Weights of a small GPT-style language model, trained from scratch on English Wikipedia.
Size: MLP 2688 tanh GELU, vocabulary 8192, 52.4M parameters.
Architecture: LayerNorm before each block, learned positions, tied embeddings.
Training: a variant of Adam for these matrices, 907M tokens, 6919 steps.
Each number is 128 + 24 x the weight over its row's rms, rounded and kept within 0 to 255. Layers, rows and columns count from 0. Numbers have three digits each. The size before them is the row's rms in percent of the matrix's.

# layer 6 attention key, 448x448, rms 0.0436, rows 149-173, columns 56-111
077:123175150151101162121146114114145133161150127136152115132145136053131146139123131117137115146114102131144149105137162121135148157134109114109135148152110116074151173134
086:109101118112143101148126165091098153134157115128153102092167147173120112081116154121097146110146135138108126144125153092181098128084147122147144107101111106112107113142
092:138138129121138097118117092129111157143128170112140188112121123151145109126116110107088138072130120113133119164142097130088118134115134118138143164105113120097147126111
086:134070123128133142146127142137152131117123109098159053169115164106112116113147102139118121129117139130112151149090133138159151136099119145115151128147116111113145128150
092:123153073130162125138140135102136125114132151147140181089083099159159089120120107146097147093131151087175122116163092123119120111094164119142107105135094118145133092141
089:150135110116129105116106133126142098096096072176135130124166086160101113100105115151127100156106114118127113150128119092085133157163125132117124159164099108153098092114
088:084113132137155079113106138107137146101139154134103171110095137188135096104135131123112150106139139100128117114115127138108113117090166117113092149127102158127112110156
091:132134107140110165133159130140159126143128097106145073153138142037124153181149128104130130138124154135128154093145163137111165148124154160116142131146112131119156113110
086:155095129124089098139136138125097169120154108118118084078140118129110133149115137153111133108109128132122146126117161088136142146094158131108153136105139107109130147132
083:115123101117175133158155158149125128132111124109180101151122161107142124132181109097115147146107130116092117114092139138118146170117159135130199110111130122099118135104
086:104125132133110127128126132115100110128096108112149077133108179112095162100141142165148134156146139106136142126114152117120131146126088149103114139123123125120165136137
084:121117128141155077140132124111114144132125142115105172133131111193107102105113136152137115119124120133087111144126113117117097122136094150176128130110127118142112115116
087:099100115108138113117110135112095132100131158123134134151092125162127155116122134100117139124143119119072103119119114138138081081140162128136115102121128125107113078187
094:120127138138128109097131142086122137134178143161122182142179079109117096149113152142124121117147111156122084160095127146092136128111138136169144157114113166118123125108
086:111134123127149084125128122133114161113125161113106133113080114215124094122127122089126140090154124103105140140120100128077109143115131124137102162127123100122109086113
095:158112126134147133134138121123167117136103071135101096134128131083124145166134137125129149136128129131122128122144149142126131155148123100126151091155150138147142112119
088:113111127127112103137133121088162115136130095137115091165151177111114126131127146135138156166157120164082107141077160152118157186131145163131144125092128160118131085071
096:136182132115117102125127137103150132155159141121126126107167086112116148160124139159125144087127121137182121175121116134130129114169176134097125060114071136094141129098
086:121136134104150149151167143130138096134136165114157147133140162106142177080158127102124116116107098125169084138121102094128137138083116074157121093161148122096133174160
094:104132091099153161107160132117104153125183180140162171140146094154138111093088119119135097139170148152142136123157135098152159126121101146165122134124120127130134132169
093:130180124082119105125094138124132134107133104115160158134103111171117078107077106146096113144120142140142106161146099144111132118114089110129097167097111127089113172143
085:158096102123113159141113115130150116107150104146125076139160122038130140176136119101134130184121113127143132099129141130106172172136117108140170133188117139128120131119
091:129164125101133122117117152127148132152131178115122187136106097170151065122121124115148130144154117116140122130123146131084097136139141130145106139117135125115106137122
085:119152109131150127137129142146124137111084153167109171119133120187132115158097139144124131087155145080149116084151125148136046079144132128164107103137102114140130067145
092:164169116128055141117127150158118139118104123141165152094129131150122147129130101146128100131111130085176137107178166137149135144166124120060151143136114117106127148150
# layer 6 attention query, 448x448, rms 0.0487, rows 150-173, columns 56-111
085:127131151119093163184110128117183112146160100105142126145104161120127146126127099134118156133135104129123107149159067151126125131114112114064153163134138109115163125108
092:104105133108119120116183128091134153169153146129087139105112134134151119135172124087162140124117127141119111157090104115159106109130143120107133161168137108105121140102
087:180142100094118090116126146140186119103125105081144119103138110119118181123136107126075122107125131159122152106120088119113080129147164177120104147138121133113128122112
091:086126067137126125153158154087156129153087124106090135119105098146149121155134148105138161074125142134105152120111113099184122122119163139116133106151089161140158139132
088:134122120157103108117117104135157116117118146175136121156124134139113123089110107155160119170143108137117134135134163088150190143075078121132138138146142143158095134132
084:113120080161133119122128127071144104154136127160148137141093144152133152163160145133146155129147139110143119087106155129149119115097148181106135130121105129091155101091
089:139193122109092147125132133154127144131121136078142161103184134103109137102106105141084075128139119141150133112108102116156128151181138128133098125162085151118111149146
083:154121159104120088162150129137133120102142130104108125098134150113119113127157079115142142133162154091135149151134121128179154125131113126155140172146071105149135160145
081:131134102136107106129153158112091129112119109115138131092101113130109139125177072099148123104115149164078151132112095162178126120124136149165121134147125144076119157120
085:182129091113064113164132118140152113091122158115144132079164166122106136121100139153124101150159117170102117090167142160106139114126126150112114124110148123122148149107
081:127104123141151158119134112089125109128110154117101112134119165158110117131123157143138147129123102134120119138130121162111136121097080120135152130144140096128133097121
089:089111128110120163133118131158141119129129115107124133196111115149118149140098101154117156129104135163126160112125124150139156131132141148082118139177136105130133137167
092:098129160161143134104099076087072122127173146121095134144108108133144156146154176130137146162124117123125169137096136104125121141118123115138132124140119101143098133092
082:100113093115132100131129121077103091150156136144096125137109122128129091141143164110177107130135138125137118141121149122133109142059084135149135172092159133138111108132
086:122148160159156150123103095152116131110097153128115131111160110122113101124064136126111141118140146165138120118141134118163119150119133089141119109126149116165139140154
084:148153112103121122101130110111156134126133128097130128124120129109133169106141169122122099172116116132133137114116109149145113151160104134129134152137184127181125128043
092:111131118144131134109128136123159153147168147127079143157109106166154095133143142092151173095141160102139164134114118143141119143128166133080131107144124102107140140114
084:155117149145102157133145143154165139140133114083145125142142127137134134137129122091108161096136113129119145126118132129106170116140143070166135120156118119113109146152
091:157145169125126176135116151131176102118113076136103145149105133098138149137140165159134178109095126119119124115097103115137116139116124142054112083134120112137150103133
093:129100141102130094105129160148190109137146166147123100152082098165132133093154120136120143144111139150106141140132120152083114128077129136099143198177152132160106133100
085:153137103104097105113101132156104150084155121095127164138149132112131162094112097158121105141150147155136129145144105108107130146117109121159120125154092170177074128135
085:126122103148140154083119126091122099155125165138116151142101123132117127133145157129144106099131138130109118124119113132139138115117102137136147161093120126149141120120
088:094125078145143157099127163086086130113126106107128138185122188150144108127102096154103134141131088142141120145174127103152150132129116172147152081152099108137138102160
088:119124094144104102171166116157141152139078131147136130077154109122121135139116101123109121150162118126128095134127088158154129145145133119143133136155113139116171130126